config.toml
hidden_size = 256
head_dim = 128
hidden_act = "swiglu"
norm = "rmsnorm"
norm_place = "pre"
norm_eps = 1e-05
rope_theta = 2020.0
tie_word_embeddings = true
init_std_qkv = 0.05
init_std_up = 0.05
init_std_down = 0.0
beta1 = 0.9
decay_shape = "linear"
train_tokens = 531500000
dataset = "wikipedia_en"
Each number is 128 + 32 x the weight over its row's rms, rounded and kept within 0 to 255. Layers, rows and columns count from 0. The size above them is the row's rms in percent of the matrix's.

# layer 4 MLP down (transposed), 1280x256, rms 0.0828, rows 896-930, columns 128-191
size [ 99  94 104 101 101 100  97 101  88 104 103  97  98  84 107  96  95 100 101 103  98 105 100 105 101  98  97  98 102  93 101 103  86  96  98]
[[144 137 135 119 181 109  87 109 128 128 135 133 121 202 207 164  94 143 161 196 111 237 151  77 134 128 112 106 105 112 148 113 165  59 152 136 114 163 144 176 145 142 126 141 117  81 149 159 162 156 180 148 127 158 139  89 130 166 126 106 113 117 161 129]
 [172 169 156 103 125 154 131 105 123 170 113 107 141 118 118 144 112 147 160 140 114 123 127  82 171 126 158 141 167 145 154 144 120 143 158 106 118  67 168  87 142 112 171 164 101 138  89 204  65 118  97 140 149 180 154 197 118 102 140 132 102 153 164 157]
 [126 119 123 136  77 133  96 150 136 166 170 156 138 103  99 110 144 145 126  91  89 175 145 116 114  81  88 182 170  81 156 137 109  26 128 146 129 111 159 122 133 119  89 119 135 156 122  88 109 155 171 142 151 139 129  74 151 173  77 134  72 192 142 157]
 [ 92 116 139  71 111 154 179  86 121 121 185 162 129 141 183 109 133  88 153 142 196 243 111  99 191 100  96 151 188 194 168 135 122  92 134 187 118 185 132 153  78 154 213  84 113 129 152 104 126  92  96  94 121 110 101 149 179 110 106 127 129 117 155  99]
 [106 172 142 150 136  88 110 132 153 129 100  88 150 139 171 151 173 120  65 107 190 119 115 112  32 132 172 121 158 146 128  52 143 146 183 184 174 149 167 171  95 166 100 121 113 173 157 114 125 119  85  72 130 151 113 126 114 142 166 129 109 120 172 172]
 [122 156 137 161  68  73 108 157 169 126 128 145 115 158 122 183 140 162 189 148  40 109  94 133 160 122  62 150 142 127 129 154 134 165 141 144 159  83 139  99 126 106 178 171 132 106 135 130  95 142  79 116 112 138 123 132 107 115 163 110 101  65 115 131]
 [120 104 113  94 138 156 134 147 112 112  65 124 117 146 164 105 131 188 156 135 176 144  90  95 168 180 115  73 211 100 146 107 119 142 150 175 163 160 152 124 144  99  70 149 159 136  91 127 130 140 167 169 120 127  96  92 179 210  84  90 119  66 115  81]
 [110 110 133 132 154 110 163 109 169 108 161 128  79 127 163  96 143  86 134 176 116 228  79 136 183 137 178 153 127 144 130 123 166 122 173 131  94 119 135 101 137 124 106 154  75 103 148 129 136  73 148 159  91 177 115  90 192 125 120 147 113  86 159 127]
 [142 129 168 175 109  87  87 168 158 101 170 172  89  92 136 172  93 107 163 175 144  42 110 163  77 170 131 130 115  84 194  89 130 139 134 161  75 111 209 183 131 136 122  86  91 127 132 142 135 174 163 122 197 130 146 137 147 132 160 163 141 161 134 136]
 [177 109 142  96 120 107 109 147 134 142 175 121 132 141 136 160 127 121 126 163 166  59 120 113 116 161 125 101 106 153 145 154  80 146 179  77  90 110 140 115 127  70 116 121 124 155  82  83  84 165 126 173 160 142 129 106 122 149 126 122 106  86 122 128]
 [ 78 134  76 125  61 126 121 108 145 124 151 187 129  35 105 147 104 148 135 181 152  97 160 190 148  66 115 191 161 179 113 138 167 159 156 135  72 146 109 102 133 139 103 157 128 118  81 137 205 131 135  82 135 145 150  84 139  97  80 112  81 125 105 127]
 [160 151 102 143 149 112  68 107 112 112 141 103 181 162 116 151 178 114 181 219 163 164 115 121 148 169 156 136 141 162 147 110 161 155 101 176 101 106 143 154 122 142  98 141  93 137 176  83 171 121 181 109 151 115 113 145  98 184 180 160 152  72  91  89]
 [149 164  94 177 146  91 126 169 127 162 126 152  86 163 105 160 119  68 109 105  95 117 133 162 203 147 156  90  96 120 148 145 109 158 102  99 131 169 157 118 147  93  82 103 192 179 122 156 111  96 157  80 154 186 108 197 166 124  74 105 131 186 150 162]
 [107 125 121 123  47 101  79 118 124  81 167 110 107 180  80 131 136 124 101 174 147 181  71 143   5 107 144 141 140 129 111  99 143 144 130 108 136 116 102 166 183  84   0 167 135 153 154 116 156  97 139 172 137  62 130 117  81 121 135 129 120 104 135  96]
 [105  76 169 168 164  99  90 131 204 137 148  93  50  89  80 186 167 139 165  96 111 197  74 142  62 138 172 119 143 134 124 158 134 168 111 145 137 169 110 171 143 104 120 116  68 149 155 100  81 110 157 136 156 176 144  69 127 134 179 119 118  88 162  91]
 [ 93 147 113 115 134 161 132 158 110 141  99 213  50  79 106 159 103 127 150 166 170  94 119 128 163  99 133 120 131  98 135 155  84 128 154 112 152 154 110  95 119 129 144 127 139 137  73 152 158  79 137 122  84 107 103 125  79  98 109 131 110  51  92 171]
 [ 98 132 163  78  93 102 148 133 129 104 122 138  91 119 132 129  96  82 150 133 107  39 121 171 182 190 112 140 115 113 110 113 187 163 100 173  88 155 139 153 158 103 109  60  98 113 139 161  75 132 142 191  43 151 164  76 106 145 114 105 104 127 117 127]
 [134 168 135 100 112 107 117 126 126 135 102 116 127  65 168 132  90 126 119 157 115 161 130 124 210 157 152 123 146  90 109  99 117 194  99  66 151 134 148  93 118 162 166  43 154 163 124 173 112 136 135  66 158  74 179 128 129 149  57 112  98 151  96 196]
 [150 119 153 170 157 169 157 145 149 152 177  99 141 152  84 171  84  50 136 118 134 134  87 121  50 151 163 167 131 127 179 124  86 134 189 216 162 141 117 113 160 182 163  97 105 148 113 141 105  80 140 117 166 141 156  97 130  70 109 124  84  80 138 123]
 [127 171  97 158 180 128 100 107 144  89  93 108 108 150 131 121 109 156 129 143 178 235 195 129 164 143  95 157 148  89 134 100  83 152 140 108 146 150 139 130 131 119 112 117 108 180  80 137 207 143 118 139 117 126 114 156 144 185 113 136 143 135 104 151]
 [177 116 107  76 131 159 101 121  93  93  87 138 131 114 120 103 106 150 102 158 111  24 113 132 138 146  66  93 110 123 113 186 132 109 162 129 171 168  83 119 195  98 156 112 118 142  81 115 242 174 129 125 163 152 140  88 102  97 168 112  96 151 146 127]
 [171 163 108 140 105 145  96  91 128 139 103 119 163 127 148 128 121 115 139 166  47 144  70 120  72 184 140 172 118 136 125 198 165 151 167 171 134 125 139  97 107 139  97  96  58 123 145 120 124 195 160 126 137 158  89 103 185 130 126  93 104 145  93 147]
 [153  87 119  90 116  72 156 155 148 123 184 106  99 127  93 125 119 116 143 176  82 172 150 126 132  88 124 116 190 153 115 166  73 212 170 143 103 133 168 178 101 112  95 110  81 128 158 127 184 116  83 159 100  90 200 107 181 147  88  97  93 147 126 132]
 [111 151 104 116 165 157 113  98 153 110 142  77 144 198 150 140 135 126 117 105 113  95  74  97   0  96  70  61  92 120 179 108 140 135 147 133 143 139 135 111 131 183 115 101 110 162 112 120 187  93 136 113 144 150 129 150 108  90 162 141 175 130 145 109]
 [ 62 151 131 128 102 113 133 166 141 127  98 121 135 181 151 149 154 154 152 151  71 171 193 196  27 167 146 176 110  96  97  99 156 152 135 133 143 119 143 150 108 137 128 146 112 120 129 121 145 153  76 162 170  82 131 183  96 158 134 145  75 176  85 143]
 [ 78 165 138  81 150 116 120 179  83 106 119 131 132 132 143 123 144 163 145 112 145  99 123  69 168  96 129 188 101  50 141 154 136 196 113 136 111 138 110 111  95 144 182  54 158  92  89 115 113  93 116 138 151  74 172 158 169 187 160 132 171 144 161 100]
 [126 125 121 159 141 128 163 203 161 104 137 134 149  93  93  89 109  95 106 153 127 114 146 109 165  65 135 103 130 125 169 183  49 175 167 105 134 122 132  54  80 119 140 108 128 131 159  87 159 157 142 174 107  78 141 148 113  85  76 106 129 164 129 169]
 [144 162 175 165 141 120 179 148 131 104 187 168  99 110 183 191 101 125 138 126 114  41 108 101 103 152 182 138  91 135  99 122 130 119 115 126 111 145 118 189 142 129 184  96 130 149  91 192 115 146 128 115 107  95 132 170 141 158 130 135 185 139 109 118]
 [133 216  48 149 151 154 104 153 136 119 126  96 129 133 148 147 138 101 135 115  69  88 149 141  60 141 136  56 120 135  48  49 155 116 140 110 174 160 138 173 232 136 104 103  96 145 154 124  88 161 133 112  97 135 152 146  75 184  85 120 151 124  78 195]
 [ 66 133 183 136 139 145 146 137 140 127 111 125 169 106 142 138 144 133 114  98 146 129 113 129  85  55 123  71 133 106 171 115 120 160 150 165 149  95 169  95  78 159 111 114 161 138  95 116 182 149 119 165  90 165 116 130  89 112 166 127 134 123 133 123]
 [127  80  73 154 140 188 168  68 158 138 117 149 147 156 138 127 133 156 132 165 127 197 189 118  95 135 167 121 103 141 180 146 134  86 162 133 118 109 118  93 104 166 135 116  71 115 162  87 127 114 195 116 164 156 102 110 161 141 151 115 155  96 158 123]
 [145 101 117 126  78 179  93 173 128 118 152 122 171 115  73 101 120 145  82 168 147 110 130  97 140 150  65 146 129 163 102 110  83 125 111 135 165 127 134  59 134 197 141  75  75 137 131 135 134 144 155 130  75 121  75 132 102 144 135 156 175 158 159 107]
 [154 142 147 112 121  67 124 111 167 125 134 114 151 155  68 136 177 154 133  77 148 175  96  96 142 151  85 150 224 189  90 131 198 141 135 122  93 104 146 153 190 133 104  90  46 102 153 187 111 196 128 141 108 115 155 130  98 178 150 142 126  55 148 160]
 [156 144 160 136 168 113 118 150 161  85  70 118 135 106 115 132 123 158 183  93 188 104  87 121 197  90 142 126 129 145 166 167  77  99 157 112  98  92 122 119 163  54 208  96 140 133 101  74  75 184  95 210 176  86  91  86  99 132 143 111 111 124  75  95]
 [164 203 113  97 182 166 205 112 146 113  81 101 160 123 142  84 103 102 102 122 131 165 194 150 169 119  92  93 119 143  74 160 127 129 122 140 105 123 127  64  90 136 115 125 120 131 108 137 163 103 122 141 102  99  83 115 135 180 122 122 110 153  92 176]]
# layer 4 MLP gate, 1280x256, rms 0.0997, rows 897-931, columns 128-191
size [ 93 110 101 104 102 100 106  84 105  99 102 100  74 111 100  89 103  99 102  95 102 101 103 101 100  98 104 101  94  94 106  77  99 106 105]
[[151 139 202 130 108 156 105 111 104 115 118 121  97 137 111 163 137 123 159 128 143  99 179 168 158 188 140 153 161 105 145  95 156 178 107 165 160 126 127 112 123  77 172 157  95 101 126 108 102 109  94 102 143  59 100 169  96 125 114 133 162 124 165  78]
 [116 102 182 144 115 119 144 123 141 102 159 132 214 148 152 123 195  99 124  99 152 155 127 123 174 148 149 132 125 127 126 158 143 180 150 151  97 107 108 107 124 210 133 161 121  86 117 101 115 151 125 120 129 123 147 143 111 167 111 122 105  76 215 108]
 [149  87 125 131 164 116 152 204 143 166 151 167 120 165 143 151 131 116 111  75 135 108 125 142 144 153 113 126 169 168 124 158 131 115 172 157 127 149 150 169 189 191 128 132 102 194 180 116 167 130  94 132 230 119 111 124 142 141 137  93 121 136 123  76]
 [115 124 100 108 175 127 174  91 134  94 132 142 155 169 139 138 115  52 108 134 166 113 121 143 168 116 139 132  65 142 136 135 115 146 133 142 120 107  82 120 139  92 154 153 130 120 131  90  83 134 147 104 172  75  95 144 117 124  22 146 127 153 201 164]
 [141 132 108 107 145 111 156 220 116  92 113  98 180 111  92 156 167 159 134 124 120  67 170 143 192 149 124 114 138 149 128 139 129 103  97 155 167 139 126  94 190 143 119 134 178  79  83 124 162 125  82  86 161 124 129 142 165 141 144 150 191 149 166 126]
 [163 173 122 163 123 133 126 143 150  82 132 146 148 109  99 153  78 109 117  80 106 157 166 162 125 138 155 106 124  56 211 116 126 170 147 128 112 108 163 131  62 128  87  76  91  78  79 103  67 146 106 117 127 100 112 202 170 111 124 110 157  70 142 136]
 [150 109 150  60 142  21 203 102  55 120 141 135 163 116 190 124 143 139 120 159 126 105 150 130 125 106 176 103 149 186 104 131 112 114 125 139 144 126 126 127 167 128 143 135 105 158  91 159 141 182 149 142 103 203 157  88  94 116 112 152 187 105  96 144]
 [141  95 179  95  93 107 142 113 206 136  93 170 116 136 158 132  90 113  42 153 147 168 157 136 168 123 188 120 170 146  55 135 123 148 114  89 154 135 148 124 154 127 144  76 155 175 151 105 130 146 116 127 104 143 157 161 105 146 131 126 163 170 196 125]
 [139 138 124  51 145 139 144 176 153 176 141 101 116 129 130 105  75  65 128  63 116  88 136 166 108  96 113 104 150 125  73 212 150 127 179 128  93 100 147  87  80 137 151 197 151 119 121 154 152  97  92 128  94 119  86 151 174 151 111 115 124 129 166  86]
 [114  95 143 133 195 128  69 160 114 164 107 164 171 124  96 171  92  64 172  99  81 100 171 111 187  72 136 138 132  82  83 151 115 109 153 114 131 153 134 126 149 103 150  99 117 146 126  93  84 122 106 190 128 121  99 172  99 142  81 178 202 123  99 110]
 [132 170 126 134 150 145 118 111  92  97 121 123 167 164  68 156 165 117 185 129 114 165 142 177 137  79 106 175 138 159 104 166  88 138 181 114 138  90 145 143 141 156 144 186  98 117 105  99 195 113 135 172 176 119 159 110 111 164 159 139 161  90 149 103]
 [117 136 145 123 113 103 113 171 106 176 113 128 138 150 111 122 135 152 177  56 105 122  68 110 146 130 162 175 120 134 179  95 151 113 105 181 164 129 174 157 131 157 174  91  93 116 146 161  91 159 125 152 137 176  77 114  81 136 143 117 114 176 156 144]
 [114 110 167 172  90 120 104 113 188 161 144  91 146 130  89  52  99 116 126 113 139  93 160 170 170 178 133 118 156 116 198 123  92 164 149  96 177  90 148  98 135 117 102 134 103 111 129 119 187 158 165 173 140 139 126 145 129  56 113 125 121 139 130 168]
 [134  61  89  69 109  96  94 122 114 123 170 119 139 120 136 127 118 189 111 105 103 173 168 123 168  97 118 189 184  55 108 123 109 121 146 128 149 122 178  84  40 143 112  85 134  97  62 165 156 145 112 122 140 104 137 155  78 150  96  79 116 115 124 140]
 [152 156 122 122 119 139  96 126 114 168 138 157  99 198  75 166 107  82 109 124 109 131 109 102 196 164 143 147 184 105 125 167 170 144 103 187 150 126 124 136  97 132 147 173  90 150 178  87 129 129 160 115  53 198 135 173 130 123 134 149 123 125 159 114]
 [135 118  97 123  90  78  59 158 185  75 110 111 117 219 116 136 129 136 109  85  81  96 200 171 147 106 100 134 146 106  99 135 130 157 136 100 123 107 111 127 151 102  89 150  78  86 113  79 104 123  89 161  88 129 117 103 113  82  60 167  58 113 178 192]
 [118  61 151  95 101 149 130 185 121 141 138 134  72 145 136 165 132 127 156 156 118 158 170 149 154 144 160 149 157 160 145 119 171 111 114 108 192 106 166  84 143 131 160 151 178  76  94 100 135  75  98 101 152 162 109 154 139 158 128 113 164  68 188 182]
 [140 200 167 148 177  94 154 147 169 141 164 114 126 188 119  99 144 145 119 114 188 137 147 132 146 157  86 125 117 130 144  92 126 114 108 131 139 138  77 136  89 145 170 146 134 133 103 116  70 100 110  67 168 148 159 150  58 129 153 168  86 109 155 126]
 [109 123 138 155 139 113 105 155 122 171 186 155 114  97  52 117  94 142 125 122  95  91 175 132 118 103 104 144 127 119 108  89 165 105 183 197 135 188 109 176 165 124 153 139 170 150  89  73 144 208 159 169 162 110 124 102 136 129 112 144 137  79 122 169]
 [152 127  67 131 147 111 158 105 155 121  83  91  91 114  96  84 155 169  83 126 156 111 159 182 147 191 122 158 120 118 128 101  55 159 127 138 113 105 150 106 168 144 150 136 171 140 112 105 114 113 121  92 119 141 158 144  78 115 163 117 171 113 178 120]
 [ 64 125 108 104 122  83 150 120  61 148 123 219 137 167 155 182 169 126  93 110 137 134 106 124 158 124 123 114 117 190 119 169 133 110 148 128 143 158  82 129 184 127  82  95 171 114 125 147 140 102 181  99 112  92 155 157 156  70 130 135 135 124 128 122]
 [165 146 139  84 140 162  95 124 125 125 171 125 118 116  96 120 114 175 117 158  79  72 153  86 187  47 185 127 149 107 134 146 121 150  70 142 152 156  95 136 114 170  61 157 106 119 100 114  83 179  96 114 130 112 111 120 183 131 109 195 132 162 138 123]
 [112 201  89 124 122 106 102 145 110 171 158  54 100 149 103  91 134 125 105  80 101 109 175  90 169 131  77 128 121 100 109  83 141 103 180 140 112 125 187 148 143 139 101 157 139  72 162  89  57 100  49 107 136 181 143  96 127 128 135 123 185  95 187 121]
 [105 177 133  99 144  72 132  98 190 119 117 157  92 183  99 130 140 127  89 134 126 130 181 149 148 141 106  98 144 146 126 148 134 135 140  86  98 113 159 160 152 138 196 128 137  30  83 104 121  82 147  79 170 121 162 124  72 147  95 139  92 118  79 170]
 [103  93 157 217 193 106 121 178 108 110 159 128 170 115 101  80 176 143 150  48 112 122 138  87 116  96  70 118 112  95 118 171  61 112 163 100 112 180 156 121  63 187  79 165 141  95  74  96 169 168 116 153 135 151 104 192 161  76 151 126  78 173 116 132]
 [138 143 196 140 145 126 100  93 152  50  95 172  96 138  45  67  89 126 113 153 173 133 115 143 133 164 178 205 130 141  99 150 111  78 101 182 103 132 130 167 131 105 147 152 121  87 112 169 124 168 155 121 144 139  91  70 136 176 104  78 100  95 177 188]
 [137  82 103 133 179 183  60 124  76 117 102 139 110 123  92 191 114 104 113 148 185  97 118 168 109 180 165 146 108 109  98 174 171 133 142 219 171  95 176 150 133 166 102 136  79 127 131  79 108 143 175 175 151 144 121 149  88  82 141 132 125 134 144 105]
 [123 175 133 147 114  97 157 133 132 100 139 135 185 167 102 112 155  83 195 163 132 164 125 150 117  67 141  89  95  87 136 143 145 113 170 131 139 122 123 128 141 179 134  58 142  96 181 132 121 116 158 118 195  91 181  78 184 129 169 131 152 108 124 146]
 [143 147 140 111 158 159 117 148 144 143 147 170 133 125 138 122 147 158  84  85 209 121 140 140 183 140 107  96 135 116 140 146 161 121 167 152 153 165 136 121  86 148 146 132  64 129 186 155 131 146 117 155 134 121  98 113 157 118  71 158  56 125 215 167]
 [ 78 135  87 110  59 132 111 126 125 125 101 110 140 183  90 143 116  91 135 104 136 131 135 113 117 157 119 166 169 104 100 171 133  83 166 189 149 144 148 115 229 169 122 109 120 123 170 142 197 159 111 120 134 143 217 146 119 152 171 132  93 111  93  83]
 [147 131 157 156 122 136 103 111 117 173 143  87 160 162 139 138 156 135 141 134 163 135 158  75 148 133 150 161  91 151 107 167 136  75 111 170 114 144 152 159 120 125 137  64 112  96 128 165  99 144  70  95 158 175 159 122 182 133 156  91 143  58 102  93]
 [112 138 192 136 133 146 103 121 116 123 133  97 151 105 128 175 151 157  85 151 149 152 188 132 170 127 102 158 160  97 117 111 100 131 145 175  95  97 148  73  95 139 114  93 102  92 116 161 114 118 120 163  87 121 157 158 167 128 118 172  98 110 124 115]
 [115 150  87 131 134 115 104 133 164 130  80 141 151  93  70  69 165 114 161  97 128 145  85  60 157 181 150 148 119 145 110 140 147  85  94 118 115 136  92 115 147 107 106 148 178 200 158 157 185 113 163 173 102 142 134 144  84 170 139 204 160 108 122 118]
 [124  96 113 147 139 106  80 100 179 102 187 122 116 129  72 123  81 164  84  94 193  75  96 165 160  75 152 189 108 128 122 161 182 123 179 165 152 140 132 165 171 120 116 143 137 114 156  88  96 168 114 158 152 141 179 104  90 106 147 149  78 135 172 180]
 [154 141 152 137 132 164 120 181 156 159 137  84 131 127  45  86 105 114 113 129 134 106  87 104 110 118 117 143 162  54  71 117 177 170 135 158 112 147 116 129 148 122 132 119 154  76 146 142  57 169 120 173 149 158 173 122 135 109 145 133 126 162 132 152]]
# layer 4 MLP up, 1280x256, rms 0.0931, rows 897-931, columns 128-191
size [ 97 103 100 102 100  95 100  92 106 101  98  98  85 108  94  93 101 100 103  96 105 105 103 103  99  98  99 103  94 100 101  84  96 100  98]
[[133 162  77 143 147  92 156 182 206  94 120 103 156 108  96 211  76 134  52 164 119 102 150  89  98  78 119 130 202 131 114 110 206 178 142 121 121  94  61 115 123 126 106 121 121  98 171 108 150 129 139 113  90 151 146 103 136 150 108  69 117 121 179 165]
 [159 107 102  68 129 165 147 116  74 159  70 106 140 122 154 126 108 158 122 154 113  96 157 180 115  89 133 112 170  76  89 144 127  85 110 121  93 100 146 161 148 136  82 165  95 119 139 106 139 179 122 143 190 102  98 152 102 158 153 101 156 128 162  89]
 [139 130 144 138 150 105 161 236  98 131 187 119  76 124  89 153 113 123 109 117 141 143 127 145 112 141 100 155 110 143 114 147 118 154 106 141 106 143 120  88 103 137  78 157  92 117 149 158 190 138  62 142 139 222 110 100  82  95 141  65 160  98 102 115]
 [192 166  81 117  84 129 108 134 130 183  84 134 137 122 134 121 162 155  73 153 141 119 102 134 131 157   6 142 127 151 133 106 139  84 103 179 180 132  86 156 136 159 149 160 158 112 135  63  94 156 150 165  90 150 163 148 209 176 135 119 181 116 132  84]
 [ 91 128 174 114 148 169 107 116 102 106 117 149 103 102 139 173 137  95 174 158  75 128 126 177 177 126  90 152 129 167 103 141 166  90  22 167 135 130  89 159  97 133 117 148 125 125  76  95 184 154 107 130 140  64 158 120 121 101 143 132 138 163 118  77]
 [156 110 142 174 146 115 130 159 129 120 207 103 151  87 119 137  98 116 121 143 148 177 115 125 143 142 154 207 137 165 151 131 130 129 170  85 153 170 142 171 124 122 136 103 127 135 133 112  60 145 121  86 160  93 131  98 143  95 143 115 103  88 146 130]
 [ 87 117 124 122  86 144 101 160 141 122 107 164 125 137 180  80 100 138 111 194 117 191 111  93 150 113 125 140 124  91 113 177 126  54 121 147 135 172  64  86 149  97 142 153  50 186  99 112 158 112 150 141 124 110 142  87 146 112  93  86 133 123 111 174]
 [ 84 157 147 167 136 130 142  99  88 118 125  88 132 116 102 123 150 147 128 131 196 153 179 116 121  81 156  23  80 152 159 122 127 143  97  91 169 122 155 102 133  61 152 119  89 134 111  99 115 103 147 123 122 150  81  68 101 129  95 147 151 142 118 154]
 [154  73 159 136 137 159 139 121 103 171 117 105  94 158  73 116 119 123  72 142 150 145 105 127  93 188 132 118 115 151 103 121 139 121 118 167  92 147 129 119  88 148 157 122  62 148 102  81 126 158 117  97 105 130 160  59 125 184 192  86 125  73 100 111]
 [183 133 147 108 101  63 148 112 138 139 114 158 218 124 173 134 130 106 111  97 133  65 135  96 186 105 163 158 155 127 115 153 181 111 116 187 106 102 148 140 122 127 116 115 188  50 158  98 116 106 104 183 102 163 132 162 103  53 145  86 103 134  78 118]
 [120 103 128  93 109 127 148 129 173 150 128 137  90 133 120 118 161 103 103 146 190  60 133 111 108 121 117  99 168 116 181 164 173  38 100 166  81 123 170 122 100  96 144  73  58 169 154  66 148 170 172 159 166 117 111 167 160 118 171 176 139 140 112 113]
 [145 114 144 168 145 150 156  64 128 107 128  98 156  59  86 107  93 174 129 157 118 130  81 102 119 147 149 102 163 112 104 183 125 123  89 205  60 103 111  92 131  73 147 108  68  96  81 126 102  75 145 173 125 167 121 165 115 106 122 171 102  54 115 108]
 [ 90  41 207 104 115  76 162 116 159  85  95 107 106 148 136  85  91 104 132  69 121 135 164 179 101 165 150 119 163 130 123 171 184 111 167 117 143  58 185 135 130 128 175 125 176 132 141 143 141 109  80 135 178 153 121 121 137  84 135 149 183 156 186 138]
 [134  83 114 103 101  75 105  87  85  77 142 113  93 106 188 132 160 172 152 160  63 161 126 118 160  55 121 148 109 156 111 147  88 168 105  72 119 118 157 174 128 110 111 145 127  81  82  67 122 105 122 160 139 149 173  97 141 176 164 128 131 172 136 148]
 [124 119 131 140 185 120 120 198 148 122  91 192  87  96 159 159 104 157 107 172 134 119 125 104 116 140 125 195  98 119  68 104 169 138 170 147 186 145  84 108 151 105 141  86  98 135 137 170  99  98 140 130 105 149 123 145 174 173 100 169 132 138  78 156]
 [167 177 122 128 133 130 134 123 153 168 177 173 158 164 164 121 173 121 122 148 139 163  99 136 149 137 117  67 183 119 119 101  94 175 130 119 186 131 119 138 148 158 113 163 158 160 144 119 132 153 114 137 145 121 113 106 113 153  95 140 128  93 122  73]
 [198 126  50  96 121 132 121  79  82 147  99 140 107  95 137 157 159 159 133 124 177 123 185 144 156 125  93 146 149 102 115 117 152 137 133 154 120 157 116 119  96  97 164 129  90 164 172 120  84 112 118  90 121  66  79 158 146 150 150 135 118 138 116 101]
 [ 86 164 158 170 131 179 100 151 108 105 118 104 150 131  69 129 120 148  68  83 121 123 125  88 164 109 203 153 117 141  76 137 123 134 140 113 102 128 152  79 120 182 136 104 132 176  82 136 119 110 160 104 121 122 108 122 153 125 146 110 183 125 178 144]
 [150 140  68 140  96 117 122  95 133 135 155 119 115 152 122 137 162  34  80 129 154 118  84 154 130 211  87 167 132  89 156 103 125 136 199 119 145 154 153 142 133 150  96 152 112 179 175 138 140 148 125 166 108 120 125 159 159 170 143 148 128 124 126  94]
 [ 88 113 109 132 172 128  57 122 102 185 158 103 115 122 133  88 101 108 152 102  84  98 126 137 124 226  85 115 116 171  89 120  90 166 143 160 129 118 117 150 118 134 116 155  58 160 169 104 158 140 178 179 149 181 147 138 140 120 117 159  98  89 137 128]
 [166 141 187 135 158 101 146 151  81 128 172 138 200 172 110  98 122 161 164 189 112 132  86 141 109 129 171 120 126 188 149 135 131 114 105 141 135  65 144 141  90 174 140  83 123  78  93 116 184 125 145 125 115  98  76 148 124 152 133 112 128 107 101 124]
 [103  74  75 109 130 125 154 159 122 136 171 162 172 158 136  98 146 116 168 152 112 133 159  98  85 167 186 104 110 155 164 148 165 118 159 190 130 189 116 173 126 107 122 145 108 122 129 151 109 105 133 155 140 129 132 113 159 152  78 120 112 105 110 103]
 [131  82 118 132 167 114 150 138 123 122 129 171 138 161  90  89  80 134 110 102 130 160 156 106 108  96 111 174 168 139 126 132 134 150 105 144 108 174 122 112 145 124 127 198 202 132 142 180  89 154 154 144 100  82 173  38 154 116  92 174 148 154 164  96]
 [119 164 114 133  95 120 116 157 111 127 130 139 140 114  86 142 131 169 136 107 183 149 156  70 124 124 165 194 107 123 113 158 139 114 122 190 153 209 186 169 153 125 145 131 140 139 143  85 142 117  79 183 137  98 108 123 157 127  87  78 116 181 120 101]
 [122 116 142 180 147  83 134  87 131 114 160 113 106 133 117  64  94 164 182 125 107 144 145  76  75 140 123 141 119  82  82  71 103 123  85 155  64 149 140 117 160 165 177 120 101 170 125 136 154 145  94 169  89 121 143  91 145 160  87  88 199  82 116 180]
 [ 77  67 137 115  95 173 147 144 133 106 135 162  74  79  85 110  69 148  99 153 183  60 103 158 151 124 193 106 158  72 147 131 182  71 138 119 152 152  83 142 163 169 115 146 126 140 157 120 120 132 155 163 162 138 141  97 116 107 106 101 110  99 182  77]
 [180 153 140 133 127 126 100  92 190  72 113 131 164 142 192 191  96 132 126 132 152 134 103 154  97 133 107 200 185 147 126 107 166 133  90  56 128 162 157 118 142 189  99 111 144 101 128 175 138 158 134 157 139 183 107 113 154 150 134  88 122 103 178 154]
 [161 139 199 126 121 153 202 202  93 154 189 130 119 135 111  94 182 100 102 118 119 107 128  53  83 161  75 152 145 140 161  68  78 143 131 130 118 134  62 164 150 175 131 174 132 106 128 144 128  90 122 119 145 144  91 154 144 148 133 119  83  90 133  80]
 [119 141 129 159 151 170 141 157 170  95 145 148 161 205 109  88 116  74 154 145 159 131 146 119 132 100 114 161 165 140 114 128 130 141 124  92 166  83 141 142 137 170 110 115 102  92 136 129 166 141 168 124  73  64 144  91 143 172 121 132  66 107 144  70]
 [ 99 133 180 143 101 117 102 138 155 140 139 163 162 197  91 111 120 137 159 107 167 141  84 110 125  70 131  92 135 120 125 113 122  92  74 156 131 139 162  59  86 130 133  50  86 100  49 113 113 130  88  80 186 123 132  92  92 109 142 127 104 165 130 157]
 [108 194 159  64 136  84  96 193 155 173  99  70 113 158 132 125 143 136 147 137 160 127 140  63 141  83 110 113 126 165 124 157 140 135 190 115 137 139 124  97 123 198 151 104 131 150 111 131 116 106 160 189 119 157  68 118 149 182 109 154 159  82 112 152]
 [137  96  96 135 146  72  95 107 132  70  83 136 140 158 142 163 100  51 178 103 107 107  84  97 127 121 132 127 145 116 124 128 193 133 119 152  93 153 146 187 142 146 141 163 167 151 118  90 107 175  89 104 172 160 141 105  91 135 195 130 125 100 187 188]
 [127 154 168 125 137 123  76 174 140 104 112 146  72  86 146 118 105 168 100 125 154 149 143  99 147 159  70  95 164 171 175  88 167  71  71 131  91 116 123  89 114 122 103 112 124 171  98 145 109  86 142 242 132 134 121 127 146 137 105 169 189 196 150 166]
 [120  60 114  86  84 154 106 166 157 118  66 179 126 132  92 145 112  83 128 167 107 129 183 134  95 111 138 125 102 127 134 133  79 121 120 165 162  93 112 116  79  80  97  81 109 152 151 108 104 163 125 137 141 149 124 100 174 154 122 141 112 172 173 221]
 [154 122 123  94 159  96 127 151 129  97  80 147 146 135  98 141  81  79 139 218 123 100 126 165  63 137 134 142  40 109 141 113  83 127  52 140 141  51 131 141 165 216 109 113  98 176 169  90 112 139 152 122 125 122 165 152 158  98 100 131  92 150 103 128]]